{
  "num_hidden_layers": 15,
  "tie_word_embeddings": true,
  "init_std_qkv": 0.0294,
  "init_std_o": 0.00536,
  "init_std_down": 0.00268,
  "beta1": 0.93,
  "weight_decay": 0.0,
  "lr_head": 0.00951,
  "decay_shape": "sqrt",
  "batch_tokens": 16384,
  "max_seq_len": 512,
  "dataset": "wikipedia_en"
}
Each number is 200 + 40 x the weight over its row's rms, rounded and kept within 0 to 999. Layers, rows and columns count from 0. The size before them is the row's rms in percent of the matrix's.

# o: layer 5 attention output (transposed), 192x192, rms 0.0803, rows 44-63, columns 96-191
# v: layer 5 attention value, 192x192, rms 0.0997, rows 45-63, columns 96-191
# q: layer 5 attention query, 192x192, rms 0.0925, rows 64-80, columns 96-191
# k: layer 5 attention key, 192x192, rms 0.0965, rows 64-79, columns 96-191
o44,138,216,227,215,150,156,187,244,214,265,160,250,263,286,227,244,216,132,232,221,168,201,218,225,208,137,163,198,216,214,222,262,148,200,209,217,227,212,214,220,204,126,207,157,202,172,266,156,186,210,221,209,160,197,207,172,157,204,221,192,190,173,241,188,155,211,274,111,233,231,221,111,187,105,189,227,208,228,198,209,171,134,210,164,175,195,213,144,266,255,234,141,161,211,135,186,155
v45,125,162,154,270,228,232,226,239,185,236,192,202,231,147,182,242,243,268,113,171,220,203,177,219,251,135,178,161,216,155,192,195,189,206,183,172,213,154,232,122,78,199,185,133,212,202,202,153,293,185,219,157,246,235,178,169,212,96,158,272,228,201,199,195,221,192,238,195,197,173,249,165,199,269,208,224,177,171,250,236,198,141,175,210,144,268,234,131,195,213,195,196,214,167,173,235,156
o45,134,145,179,274,225,262,248,237,217,183,158,193,211,156,133,213,208,264,170,201,141,218,131,184,162,170,199,179,194,118,175,203,178,201,196,183,218,173,237,162,90,181,162,141,201,179,258,190,229,188,171,218,269,209,185,197,186,134,201,230,215,274,235,161,219,237,266,232,185,186,238,146,249,219,215,237,242,259,239,206,220,135,179,215,176,273,246,153,180,170,170,190,202,198,175,208,195
v46,136,182,250,220,238,154,259,233,252,294,217,156,168,150,212,181,132,227,130,164,175,207,229,179,190,154,149,196,227,161,233,185,274,214,117,214,182,288,174,191,233,207,165,203,163,159,139,115,213,207,208,202,221,177,206,208,196,182,198,182,215,211,141,174,240,261,191,282,114,79,179,147,185,209,226,162,284,163,179,208,226,122,205,152,205,225,216,141,192,96,234,181,118,275,266,213,183
o46,145,152,223,193,217,159,252,255,239,263,236,127,187,176,257,149,179,204,131,151,195,240,227,192,164,143,129,224,245,141,202,204,279,178,170,233,194,264,184,166,192,211,179,188,182,181,189,146,192,189,238,199,226,214,201,185,184,164,167,213,218,159,141,169,238,268,207,252,168,106,192,97,198,216,193,150,300,231,188,280,238,135,214,162,206,178,209,141,208,129,246,219,125,235,280,213,139
v47,133,181,238,251,286,264,146,192,202,171,166,259,131,226,224,260,201,213,195,204,152,235,189,210,135,202,147,168,175,242,241,202,206,204,211,171,182,248,240,242,182,225,207,197,175,159,250,288,218,229,178,189,184,129,222,254,215,181,155,219,196,190,225,210,163,150,189,167,144,112,186,159,182,178,181,146,224,227,239,234,148,182,192,231,168,235,169,177,215,208,207,215,161,262,157,270,179
o47,145,168,291,213,254,211,176,196,213,201,181,242,168,186,254,241,209,246,148,218,156,290,224,204,231,190,171,206,187,287,244,200,228,193,221,165,209,217,227,255,222,152,158,173,205,163,275,261,190,218,143,178,212,161,258,207,211,181,162,260,208,221,195,209,209,160,153,166,153,84,149,169,182,186,198,212,193,204,211,182,133,171,185,232,188,250,157,211,215,181,213,215,178,235,198,288,113
v48,131,208,219,206,186,152,242,269,246,238,121,200,212,178,236,204,220,225,183,232,129,154,211,184,309,215,229,228,223,200,270,165,155,311,186,251,245,200,244,183,201,148,214,226,88,234,232,174,147,170,194,146,165,241,208,146,197,262,226,223,216,196,129,166,225,171,187,216,195,189,293,165,148,239,160,219,171,170,170,171,178,236,223,211,241,251,263,179,315,244,211,208,247,205,207,223,255
o48,139,198,217,203,211,128,237,240,241,234,161,149,240,224,226,250,184,263,134,215,135,167,281,163,275,236,239,255,165,225,268,179,145,246,199,233,225,215,251,204,255,154,218,248,106,184,215,227,173,148,238,175,166,246,206,168,209,216,211,201,173,188,182,170,257,175,243,234,159,206,273,185,176,251,180,186,193,166,153,226,156,242,208,198,290,212,244,242,288,261,247,203,199,175,206,203,256
v49,136,243,292,292,242,238,138,202,240,220,218,180,227,247,193,208,166,200,231,256,194,241,178,198,188,261,234,158,287,226,176,174,164,193,212,231,178,230,173,222,221,214,190,160,197,242,232,177,174,279,203,233,225,118,257,248,231,176,212,244,212,262,197,231,255,197,175,181,165,122,148,275,146,187,222,173,242,147,188,167,211,229,161,177,221,138,234,300,145,251,165,143,175,178,258,132,149
o49,141,218,226,270,208,203,135,218,181,193,209,199,189,212,222,199,180,178,266,248,186,219,146,235,209,252,239,168,242,246,190,217,179,202,135,267,178,261,206,263,251,216,192,166,228,241,277,165,198,266,161,202,221,149,189,248,228,188,249,199,199,263,184,192,220,203,154,239,195,126,122,232,125,177,212,201,231,174,181,186,200,192,188,203,214,164,242,239,142,178,171,192,162,206,268,137,135
v50,129,199,208,141,150,150,292,195,153,224,185,251,267,248,197,167,271,212,212,225,202,238,227,227,179,198,132,225,217,143,170,230,168,160,216,169,127,156,112,140,190,227,210,267,225,217,179,119,201,227,96,173,220,230,196,173,238,118,212,221,174,281,152,201,191,196,208,180,282,220,149,197,161,232,208,244,235,256,161,131,168,134,165,132,206,152,193,168,185,192,216,206,180,297,143,140,246
o50,134,231,244,182,151,185,257,189,166,245,180,202,240,225,199,169,252,175,179,245,205,214,197,188,162,205,155,173,214,211,194,232,230,187,253,195,110,125,104,125,224,256,204,256,195,215,226,105,185,221,154,157,225,181,202,129,255,122,219,178,166,253,144,192,237,197,220,194,301,196,188,185,158,257,169,198,212,231,180,148,149,116,148,130,214,209,185,189,176,227,151,257,229,254,146,185,219
v51,126,219,172,195,187,224,192,198,259,160,234,200,160,81,205,208,134,161,204,189,190,249,172,190,177,240,225,216,172,168,239,188,217,194,204,151,156,233,251,175,220,104,266,126,230,183,245,154,200,197,196,150,178,224,256,213,240,261,188,247,158,163,174,196,168,173,208,156,173,209,183,272,185,169,267,186,246,248,135,268,196,196,106,92,271,246,165,258,162,220,198,148,228,160,176,200,215
o51,126,199,176,197,186,191,196,182,240,179,235,205,127,114,149,233,132,170,199,209,267,195,158,212,198,215,222,176,222,158,239,177,205,195,206,176,175,215,221,169,191,149,229,131,282,199,240,162,207,200,199,161,217,172,284,159,207,233,193,236,158,216,173,198,192,165,206,154,163,203,226,228,218,221,240,136,268,230,152,249,208,197,133,104,284,290,128,266,124,258,200,185,254,237,201,226,179
v52,127,224,218,167,131,208,209,219,222,178,207,223,158,198,196,207,225,243,164,198,253,271,234,245,209,132,136,182,210,139,168,261,262,213,212,196,178,153,234,261,132,200,233,224,249,201,260,179,196,166,162,183,142,150,163,202,219,221,236,325,189,126,191,176,236,210,110,225,198,187,146,126,156,111,129,141,204,204,179,169,228,209,204,202,197,164,193,201,179,168,245,201,186,138,200,242,183
o52,142,231,212,162,136,210,246,181,227,209,193,251,177,236,155,230,251,231,171,206,235,260,203,261,227,127,124,181,171,141,142,241,263,260,225,180,193,108,202,224,142,197,231,257,167,258,287,185,275,193,133,120,129,148,155,203,238,208,205,215,250,165,204,194,232,236,97,251,219,160,224,150,177,165,139,186,210,176,187,166,294,250,221,193,227,206,191,220,167,188,225,163,151,192,220,216,222
v53,130,252,227,234,264,281,171,205,155,222,233,160,220,187,227,163,225,233,247,176,178,228,224,168,163,249,175,163,237,160,230,188,183,174,198,230,194,208,266,199,181,179,163,199,190,272,209,150,226,221,156,213,139,248,202,201,102,171,197,266,166,150,212,177,160,159,210,215,200,141,193,224,219,155,178,212,198,287,213,202,178,169,248,258,146,247,231,196,171,219,175,168,160,311,205,135,197
o53,142,250,176,247,240,263,136,217,127,247,178,179,201,188,193,179,199,208,248,151,159,185,240,169,165,246,149,188,234,130,238,220,135,197,174,221,184,185,263,204,170,168,177,233,185,229,248,176,245,197,196,239,166,205,170,256,113,188,205,234,167,221,202,153,170,155,215,188,249,183,238,222,254,155,205,172,264,257,203,202,200,184,205,216,165,240,207,176,161,244,202,131,141,288,176,223,190
v54,135,203,222,221,173,191,193,205,221,172,161,154,170,184,183,190,216,194,178,209,229,201,248,170,161,247,154,251,176,222,154,139,197,246,268,246,217,196,174,225,154,192,182,198,257,185,228,231,196,169,185,169,196,187,126,153,184,104,217,219,271,253,202,180,259,226,263,194,162,221,270,166,193,217,260,279,280,210,225,149,194,225,143,265,219,250,179,220,187,295,231,217,184,245,241,103,232
o54,143,226,236,260,173,159,215,194,197,197,253,219,207,216,176,196,203,241,217,191,239,216,269,162,130,224,158,297,178,234,152,170,215,307,226,243,217,216,190,234,178,209,199,236,267,208,217,271,207,174,215,165,171,135,139,180,168,166,234,199,270,235,193,195,223,208,188,153,139,222,274,241,220,234,253,240,272,182,197,195,193,233,194,239,212,212,213,163,156,249,228,146,197,260,234,139,206
v55,135,223,88,169,199,229,191,127,216,225,244,171,193,171,252,279,178,225,156,250,305,241,233,210,186,249,202,238,145,170,270,186,159,192,182,152,246,186,166,209,206,162,194,168,216,196,199,199,196,170,173,216,238,207,238,169,199,172,227,197,210,221,190,152,161,221,214,143,260,212,278,159,250,160,195,156,165,171,181,177,249,185,212,232,175,177,190,188,195,203,210,173,177,206,310,245,191
o55,138,240,85,150,155,224,237,160,154,197,176,187,160,203,269,259,222,280,192,274,221,196,220,217,214,308,175,177,125,186,264,184,173,183,188,160,259,175,184,246,200,150,158,178,216,208,185,202,221,125,194,217,174,236,198,156,196,136,259,220,256,226,227,219,164,218,252,146,228,209,184,203,249,133,165,120,187,176,214,190,233,180,246,228,168,120,179,170,164,175,216,222,192,223,290,275,203
v56,127,202,193,219,212,184,163,207,143,280,166,180,161,211,228,252,190,159,231,200,235,222,153,178,240,253,217,152,170,184,167,175,248,160,113,195,200,170,253,230,236,217,233,282,228,223,203,166,143,243,186,91,159,189,210,184,256,174,227,186,158,212,191,151,181,168,160,162,187,110,187,233,147,186,202,136,180,169,197,231,294,177,231,244,192,172,199,205,177,218,209,139,273,194,171,96,152
o56,131,174,222,222,244,168,199,193,157,248,165,136,123,239,218,195,169,182,197,193,213,182,195,200,249,263,200,134,160,171,142,149,203,171,157,176,222,175,233,175,211,202,176,244,248,271,178,183,119,266,220,136,156,189,194,196,332,204,129,252,171,177,133,115,182,194,165,161,168,112,210,164,155,192,165,166,145,203,231,207,324,188,192,262,230,169,201,149,217,247,244,160,265,199,209,93,129
v57,133,126,214,161,267,185,171,155,254,309,240,236,250,241,173,265,147,220,186,148,136,218,238,188,186,173,217,264,292,226,208,226,231,200,242,156,272,171,294,197,144,172,179,156,159,211,213,146,101,168,201,241,251,184,253,161,169,144,226,186,174,202,255,239,272,126,234,181,219,262,163,191,174,153,262,192,174,241,235,150,233,238,136,176,210,208,231,227,201,121,228,238,244,240,172,217,144
o57,141,134,204,188,255,136,177,221,256,302,223,222,274,284,174,250,138,196,235,241,165,183,215,204,200,218,177,187,268,177,227,205,174,189,251,135,258,273,289,205,148,202,189,228,106,138,197,120,136,173,176,240,223,193,233,173,254,146,242,198,156,221,250,249,212,131,210,197,209,216,155,227,168,196,233,203,198,239,173,159,185,239,103,166,220,206,220,221,184,96,244,229,258,259,193,171,148
v58,134,198,121,131,111,202,127,180,165,195,215,197,166,259,107,163,195,156,172,243,158,170,224,163,178,187,168,99,171,268,161,208,191,195,248,232,274,200,200,207,181,143,157,122,188,227,150,216,199,211,282,189,265,176,187,256,229,224,134,199,138,231,189,216,206,248,242,227,132,185,216,181,274,182,111,233,173,193,180,199,106,151,202,230,236,210,185,126,196,164,204,162,170,241,230,162,137
o58,138,196,155,103,70,212,132,192,178,170,201,159,147,248,142,192,153,168,146,238,137,137,233,200,158,210,224,121,152,250,164,170,204,156,313,260,260,200,150,189,187,124,133,170,207,194,217,211,237,188,328,200,247,183,168,243,194,259,127,183,163,208,192,237,209,227,183,236,148,204,224,137,284,228,170,208,182,201,171,210,132,162,207,280,219,213,189,133,163,170,209,195,172,218,235,159,143
v59,132,193,213,232,119,186,260,203,155,161,221,192,155,131,205,257,245,191,232,131,201,240,189,261,172,253,107,169,173,191,164,233,182,132,204,172,212,146,238,184,206,211,182,229,181,171,201,152,230,142,228,334,194,176,153,241,217,251,116,239,170,239,243,174,180,141,173,261,192,232,219,133,190,172,136,152,187,191,222,248,257,219,186,228,158,239,172,244,190,193,240,136,234,249,228,185,238
o59,138,179,232,241,112,162,254,180,163,178,215,178,163,152,208,237,289,233,241,193,213,252,177,258,180,225,130,161,180,222,227,202,170,172,167,209,202,160,195,194,241,254,152,218,259,166,224,166,220,158,243,321,165,173,158,214,200,261,143,256,198,257,208,181,136,153,193,237,229,227,195,148,157,176,164,168,231,108,240,255,272,241,201,224,165,208,163,244,212,194,228,189,266,208,213,189,255
v60,134,169,263,171,188,215,275,254,266,132,177,140,212,187,198,270,260,203,129,155,133,179,274,180,140,170,291,166,228,168,204,225,254,140,301,222,242,210,152,246,221,174,200,160,193,234,255,236,257,196,176,122,205,178,244,248,237,219,240,153,221,198,155,177,197,229,240,225,190,174,250,183,195,216,283,271,215,147,161,149,288,186,199,223,162,199,146,210,167,242,220,160,184,242,157,206,204
o60,139,176,249,156,169,217,266,248,250,155,202,159,234,187,222,256,246,167,128,181,116,179,275,173,150,156,283,192,238,165,188,218,213,171,271,220,226,147,131,244,231,196,173,161,142,222,272,252,222,208,170,154,207,221,212,229,189,207,268,144,223,179,205,183,158,270,284,178,216,231,245,200,124,291,256,263,250,150,206,162,260,210,179,212,124,147,197,210,142,235,232,234,192,238,178,159,208
v61,137,230,199,150,255,206,245,198,183,162,150,220,206,178,279,143,201,159,117,142,197,258,221,164,217,239,187,217,180,192,194,147,219,154,197,208,215,217,174,174,163,198,207,163,212,232,256,265,210,168,283,235,138,206,203,156,143,176,204,218,218,199,296,179,188,227,261,225,243,236,224,171,168,175,163,139,181,149,168,218,161,191,97,139,210,171,271,196,184,118,221,202,210,260,193,206,187
o61,139,241,198,168,224,166,220,214,212,134,145,233,162,194,214,71,203,177,138,172,185,188,215,197,177,239,213,223,202,188,110,138,219,151,200,175,226,235,245,168,184,174,249,191,221,246,262,218,224,180,266,233,126,175,178,170,183,165,178,209,204,232,272,154,169,216,218,226,290,233,229,173,216,205,199,155,179,186,202,178,168,264,110,158,157,192,303,213,160,128,197,205,219,258,198,225,216
v62,132,73,225,295,272,183,306,232,184,215,149,117,216,177,130,211,229,169,233,189,182,186,241,174,179,208,200,170,186,211,199,260,253,194,245,159,241,203,175,174,213,147,211,217,223,172,162,208,232,219,263,215,170,173,179,82,166,232,216,199,195,181,244,171,243,179,150,173,213,271,196,202,185,278,177,144,180,202,240,212,188,185,182,179,260,184,292,262,170,237,179,256,162,205,170,244,243
o62,139,109,186,288,266,204,311,231,165,228,156,115,216,181,149,192,204,219,219,178,164,206,220,157,187,174,146,241,187,210,162,247,263,208,200,176,272,207,200,183,180,129,213,187,227,164,134,253,235,217,253,194,139,170,177,100,151,211,149,211,178,195,189,191,190,164,116,194,191,247,191,182,187,273,218,159,179,176,232,219,182,145,196,212,170,197,256,210,221,242,116,208,189,259,148,234,233
v63,134,230,240,182,177,193,167,164,172,192,184,207,204,144,281,220,284,148,136,221,184,138,224,252,148,190,150,201,203,181,167,206,104,263,141,215,223,223,180,177,224,245,227,225,168,131,185,145,220,181,224,217,199,213,166,180,204,94,253,184,165,138,189,231,160,171,240,205,184,226,158,208,211,162,225,172,216,221,219,184,198,180,171,206,181,252,150,284,186,312,229,203,150,108,210,128,155
o63,140,218,245,194,191,221,195,168,210,179,221,204,187,134,264,187,221,149,162,215,163,188,220,276,141,226,157,204,203,176,153,233,141,240,115,230,250,213,202,182,250,270,266,247,183,116,171,143,211,170,196,207,222,173,186,215,244,121,233,139,172,164,151,194,139,183,231,206,155,242,198,189,256,132,234,170,175,232,190,198,218,188,143,213,159,245,136,259,181,267,216,174,152,200,189,165,155
q64,092,232,233,124,163,121,148,258,183,226,140,213,250,229,189,171,182,247,201,161,156,198,231,179,209,158,225,195,135,219,237,194,225,187,222,173,223,191,235,211,154,229,209,176,294,158,207,208,171,127,216,150,176,207,226,134,167,222,246,226,135,205,170,160,236,282,194,180,160,253,204,275,243,154,185,151,217,253,223,235,208,136,164,241,172,192,258,207,185,120,251,197,248,232,296,173,205
k64,075,179,164,215,207,271,234,154,251,109,159,225,149,227,182,220,218,230,183,266,186,169,194,226,165,121,209,172,238,207,192,147,235,187,200,243,182,120,152,150,215,258,225,204,257,71,186,183,225,116,244,142,205,148,217,195,211,175,212,142,256,191,221,192,179,198,130,200,254,247,224,196,183,160,302,185,231,255,238,240,244,228,163,217,205,170,182,179,198,188,198,232,261,166,173,271,109
q65,086,162,224,175,176,250,231,184,177,174,199,183,211,208,242,192,186,175,258,154,252,170,219,233,225,187,302,201,182,218,139,187,140,185,158,263,242,212,249,133,195,196,191,254,236,230,214,274,255,258,239,294,244,215,269,181,175,205,182,167,220,232,218,230,136,150,144,230,186,261,214,157,168,144,142,234,178,172,172,177,198,224,137,184,290,185,200,153,184,151,181,134,170,156,188,126,199
k65,062,131,189,173,169,189,209,225,185,237,197,179,232,181,175,157,223,227,125,248,198,268,214,139,203,179,123,213,221,198,248,241,241,231,192,227,238,159,164,243,203,202,227,153,262,163,224,229,187,127,237,174,203,153,127,160,214,196,165,210,190,228,178,170,193,174,218,168,230,205,275,214,127,190,192,165,129,198,191,244,203,224,200,263,254,211,229,256,246,265,199,185,270,246,217,128,145
q66,095,206,246,177,214,126,216,205,227,165,153,233,215,267,173,202,263,236,169,176,187,172,234,236,176,197,223,245,188,231,223,135,263,154,269,232,237,261,179,269,212,214,179,123,156,217,154,178,191,136,179,97,141,168,203,222,187,179,223,184,134,168,207,164,246,231,221,182,176,207,178,243,242,164,307,187,201,255,227,169,197,166,165,180,164,273,248,189,170,199,224,234,218,282,205,172,215
k66,084,216,169,227,151,202,184,177,215,120,181,232,176,247,130,212,203,174,230,270,116,221,228,210,196,81,189,169,191,235,212,149,287,175,175,230,180,237,184,222,202,188,227,216,321,130,219,211,198,184,258,154,230,161,259,167,160,164,211,253,233,233,257,177,155,202,196,184,242,252,204,251,198,160,225,193,192,272,183,239,243,231,178,231,244,159,170,171,254,151,234,218,235,161,156,254,143
q67,102,185,259,263,222,265,256,210,190,197,253,150,167,221,243,250,156,223,255,169,241,195,181,216,269,262,256,215,147,167,151,232,158,124,151,201,244,207,143,170,192,182,234,130,225,167,211,161,204,192,241,259,193,288,265,217,142,172,132,165,242,224,196,227,114,253,168,256,168,175,238,209,192,211,225,188,225,229,181,160,222,256,187,195,262,191,229,136,167,234,179,153,260,177,179,170,167
k67,051,142,191,205,219,202,133,223,187,201,241,189,227,202,203,141,216,179,130,255,187,259,166,144,227,193,121,223,192,241,262,259,183,255,228,218,233,185,183,209,219,189,200,190,166,198,153,134,197,155,191,195,200,129,150,274,161,128,163,201,132,190,151,147,270,241,222,187,200,239,153,187,142,195,170,199,82,227,229,161,163,204,174,251,258,156,181,188,229,241,180,149,189,262,197,196,194
q68,078,224,131,261,212,150,155,163,193,171,162,170,154,244,191,200,230,142,150,158,167,196,228,242,189,132,144,221,217,203,229,165,225,164,221,158,181,224,233,209,162,197,149,210,137,197,153,252,184,185,118,77,189,157,157,195,261,233,201,252,198,191,230,172,265,239,218,114,225,130,149,220,162,168,232,177,171,220,140,126,207,180,143,242,138,177,182,259,222,214,231,226,186,205,200,340,194
k68,080,234,288,185,133,194,209,186,290,161,100,207,193,201,187,296,264,225,206,242,186,122,281,208,216,120,233,164,226,197,209,161,278,239,142,195,228,207,232,220,176,256,257,171,277,144,204,224,207,176,184,190,211,197,222,162,121,217,212,231,206,199,269,240,179,129,216,117,187,245,203,226,292,157,223,251,187,204,220,221,194,139,233,148,264,259,176,156,214,192,189,196,200,218,177,232,184
q69,084,261,208,229,203,132,212,212,218,249,197,255,187,260,196,160,168,275,169,177,152,173,156,211,169,221,178,212,154,273,321,163,198,164,227,179,176,188,199,220,157,247,197,151,266,184,140,152,144,195,172,120,185,188,222,262,187,226,136,226,179,230,221,140,300,220,205,198,192,211,171,214,233,188,232,208,223,300,204,152,231,169,136,223,186,165,203,219,185,190,154,195,176,256,275,210,227
k69,083,262,140,164,180,300,172,194,256,109,140,265,196,204,202,223,244,183,202,242,147,106,225,209,178,138,239,176,255,210,189,157,229,204,115,216,164,167,193,176,206,257,195,187,264,123,222,254,180,156,312,144,205,147,238,201,163,201,165,176,233,238,194,206,155,187,201,214,219,230,197,198,191,152,217,248,210,162,224,244,219,196,131,149,215,208,216,227,210,216,188,172,275,206,243,233,194
q70,084,207,168,185,201,243,103,176,212,156,298,81,216,217,136,210,151,192,188,216,264,213,192,193,208,267,216,165,174,213,169,162,181,181,168,176,186,240,222,164,239,197,211,136,247,218,238,183,254,191,243,170,185,189,172,194,231,173,231,271,194,219,200,213,144,225,201,264,201,150,266,195,198,183,156,129,209,146,160,198,297,217,144,204,213,196,158,185,127,195,193,132,159,188,134,249,165
k70,074,222,228,175,216,176,227,176,207,189,175,175,216,128,247,219,162,298,163,173,185,210,221,258,249,268,166,178,194,225,240,261,167,128,178,181,167,198,204,219,212,160,141,242,171,165,151,140,221,257,170,188,176,283,180,230,209,171,227,154,214,215,171,164,130,210,199,177,191,168,194,168,256,172,249,171,225,195,254,107,236,143,228,243,211,262,172,228,253,196,203,143,212,153,160,165,207
q71,089,190,119,220,213,132,203,189,161,189,178,185,205,199,185,170,181,176,150,126,148,231,234,217,149,165,96,180,246,239,253,142,258,225,233,202,255,211,208,214,241,221,203,180,143,256,170,174,144,151,153,133,205,213,218,236,192,203,146,148,166,128,257,168,267,212,189,170,194,146,120,220,188,200,236,192,189,147,150,214,192,294,217,201,216,213,192,148,236,232,227,241,205,192,219,256,258
k71,082,181,178,211,148,227,199,176,259,146,115,187,195,231,173,208,195,205,248,286,229,177,222,244,187,154,213,209,148,259,228,182,224,192,205,167,218,172,235,175,176,280,150,197,275,121,191,110,193,148,241,196,236,104,214,181,144,243,173,228,244,262,186,194,252,176,167,185,228,273,217,182,281,245,153,188,154,193,249,207,198,152,175,111,227,170,128,160,121,172,199,166,266,205,218,213,143
q72,069,208,205,182,158,198,183,241,201,182,163,235,239,151,249,182,161,184,206,271,271,216,275,251,216,185,274,190,72,263,147,214,254,218,193,175,159,184,190,238,109,167,147,227,296,121,143,227,173,188,131,257,195,170,149,179,166,192,190,185,171,216,186,254,182,132,169,238,267,176,292,193,206,192,194,204,190,202,216,224,200,209,187,247,254,196,144,231,261,186,220,194,196,232,157,173,166
k72,068,206,245,253,221,133,303,198,157,182,226,207,166,156,210,130,189,208,178,240,174,233,200,140,152,194,170,195,138,176,182,163,176,212,182,250,145,218,181,235,247,153,230,172,180,232,192,249,159,244,202,193,160,257,149,182,183,206,184,187,178,161,227,257,208,208,106,242,173,170,198,311,143,173,162,214,226,228,211,176,154,191,256,298,238,260,160,235,209,171,225,198,205,206,138,193,301
q73,095,206,215,157,257,143,151,183,293,222,202,232,228,253,165,193,217,148,181,200,168,223,267,247,174,157,178,154,165,233,234,157,210,195,227,157,170,186,231,254,220,260,157,146,221,216,210,222,158,204,198,111,197,199,164,140,167,204,226,259,151,168,236,163,265,279,216,184,172,202,187,190,235,144,146,245,197,216,136,183,227,211,149,237,128,188,198,206,204,212,224,218,205,199,242,242,250
k73,084,222,182,224,187,260,185,200,236,180,106,267,179,217,172,210,263,184,191,245,169,204,198,244,165,149,230,137,292,213,216,167,254,149,168,210,214,218,153,189,172,246,153,209,294,153,213,194,186,169,240,126,265,188,273,163,151,153,207,153,173,252,218,191,145,173,146,222,208,285,206,156,251,165,163,218,196,214,243,214,190,207,110,212,269,244,190,184,210,222,220,254,299,147,213,238,129
q74,089,169,186,236,221,234,288,187,141,191,243,183,143,212,249,176,195,202,155,243,248,186,239,164,267,206,246,339,214,229,123,169,191,197,198,252,192,228,223,204,224,194,214,260,233,196,244,187,248,236,237,268,198,272,241,265,221,130,208,223,222,227,177,211,133,184,149,171,271,226,237,176,160,236,222,176,232,188,236,134,182,156,270,144,252,169,209,194,221,212,130,171,184,145,187,196,203
k74,077,167,294,183,166,151,162,186,195,223,172,241,205,169,245,143,152,183,210,190,326,208,146,226,237,263,131,223,179,225,206,212,83,169,290,186,218,207,150,186,190,103,235,180,193,234,170,157,231,163,93,199,175,171,242,220,231,138,137,242,171,138,219,154,258,172,248,167,176,196,176,200,234,239,145,213,194,173,171,178,179,178,160,194,132,115,180,257,203,193,225,236,173,181,241,191,216
q75,073,215,174,197,213,245,177,151,229,264,222,226,189,176,180,181,222,229,180,169,173,157,197,241,209,206,242,218,226,144,185,244,214,175,173,177,108,222,180,241,152,209,217,208,166,194,244,233,200,206,241,213,228,181,131,171,175,146,153,212,226,175,236,212,160,188,186,206,203,229,165,263,233,145,240,226,215,192,160,218,220,227,216,227,209,158,176,226,250,141,199,180,182,163,209,247,172
k75,082,147,224,243,222,272,195,258,207,176,230,206,172,272,188,255,246,216,260,230,223,231,153,155,190,215,203,194,214,248,158,182,229,174,188,170,154,265,143,163,230,218,209,201,229,234,191,213,187,235,168,133,243,151,243,140,234,183,208,230,181,274,205,184,199,198,201,177,231,249,154,264,281,220,205,155,148,187,207,171,242,237,127,145,202,240,101,136,169,286,139,224,219,243,244,201,126
q76,084,244,252,209,205,196,260,217,151,249,181,178,226,251,218,179,245,240,179,278,281,157,232,214,244,188,244,226,172,153,198,198,257,148,199,268,216,196,133,300,203,180,250,215,211,175,185,208,289,162,179,309,267,232,211,313,261,227,195,159,218,183,180,267,159,185,180,127,271,185,197,231,187,241,224,179,209,232,227,250,147,195,279,233,196,228,285,227,262,204,195,189,217,208,181,219,174
k76,086,228,177,156,152,94,189,148,161,138,254,162,283,151,259,206,145,203,186,192,150,234,220,189,157,264,259,184,160,192,213,162,148,264,248,274,227,203,241,197,192,170,230,226,165,194,173,238,235,183,205,206,180,173,182,261,174,162,191,254,131,150,195,215,231,204,162,141,172,197,247,170,144,182,203,207,230,173,125,161,207,180,339,219,162,177,212,164,174,188,166,199,132,258,256,159,235
q77,067,188,196,211,241,261,204,196,301,186,199,272,189,75,212,184,235,220,207,194,187,258,235,233,183,164,208,128,227,163,202,268,194,223,168,138,124,266,216,153,193,145,168,255,197,204,194,138,198,230,235,210,231,123,138,162,146,163,226,274,209,212,148,239,226,219,243,227,232,108,163,297,209,220,256,137,192,151,164,163,241,208,143,210,208,176,212,220,199,164,268,168,212,129,184,205,220
k77,083,221,224,239,186,260,141,204,276,257,119,251,128,305,180,230,276,210,199,198,208,162,211,138,190,172,167,178,258,268,177,171,199,197,210,179,228,258,147,163,198,168,216,168,238,246,220,215,183,226,150,133,236,203,181,157,188,177,190,179,188,254,237,195,253,202,166,245,181,236,186,164,222,169,247,189,182,124,220,154,204,200,147,252,200,269,128,240,216,236,175,254,232,253,204,91,190
q78,078,193,230,286,142,252,222,216,165,177,220,214,207,181,126,151,200,220,198,203,233,266,139,212,222,168,205,250,177,239,178,180,215,176,149,248,185,167,123,152,221,173,253,221,199,125,149,212,237,141,164,262,296,246,237,260,227,262,206,166,206,195,135,189,205,154,175,174,204,211,167,224,167,277,198,221,203,165,217,195,176,241,298,181,197,171,197,211,225,235,299,138,226,218,187,222,226
k78,075,281,201,217,160,61,234,237,191,194,234,167,208,140,225,174,169,247,222,146,210,194,240,269,185,254,218,211,144,224,142,244,129,266,183,235,225,221,205,244,221,203,295,182,151,236,164,217,180,230,253,249,152,225,142,231,182,204,116,226,182,180,202,233,178,205,179,220,190,186,191,199,187,199,189,259,250,145,217,238,165,185,275,194,237,213,208,215,149,239,165,223,168,164,208,201,235
q79,094,174,211,188,182,175,143,181,209,232,187,242,200,198,203,197,118,188,155,199,163,174,235,212,156,125,167,192,204,273,179,189,172,239,176,160,202,341,231,192,222,246,144,192,236,192,166,174,132,220,175,106,145,163,179,156,157,177,191,205,177,190,257,201,217,232,214,232,158,212,164,196,191,112,204,236,225,145,130,204,261,234,97,211,271,175,121,158,207,246,256,229,229,221,235,197,235
k79,078,215,208,261,190,270,182,245,296,253,134,172,216,218,162,250,213,183,251,273,116,235,204,170,202,159,201,142,204,240,213,175,237,155,151,166,173,240,168,190,127,201,169,187,218,179,280,154,212,128,272,139,211,140,172,177,165,172,245,153,227,247,165,183,240,222,190,241,230,269,173,177,264,158,247,153,119,297,218,178,166,200,160,196,206,259,137,188,134,201,227,254,171,168,194,180,176
q80,084,189,237,276,219,199,228,214,166,203,239,171,187,268,212,164,188,165,183,200,247,189,156,227,248,217,223,252,160,219,202,191,182,234,201,236,215,188,181,93,193,160,248,154,229,208,236,236,198,110,255,227,230,247,268,234,284,240,185,183,164,196,209,177,183,196,207,204,201,196,207,167,173,278,107,242,229,146,222,205,182,187,287,122,152,183,193,220,233,276,184,222,194,269,173,195,162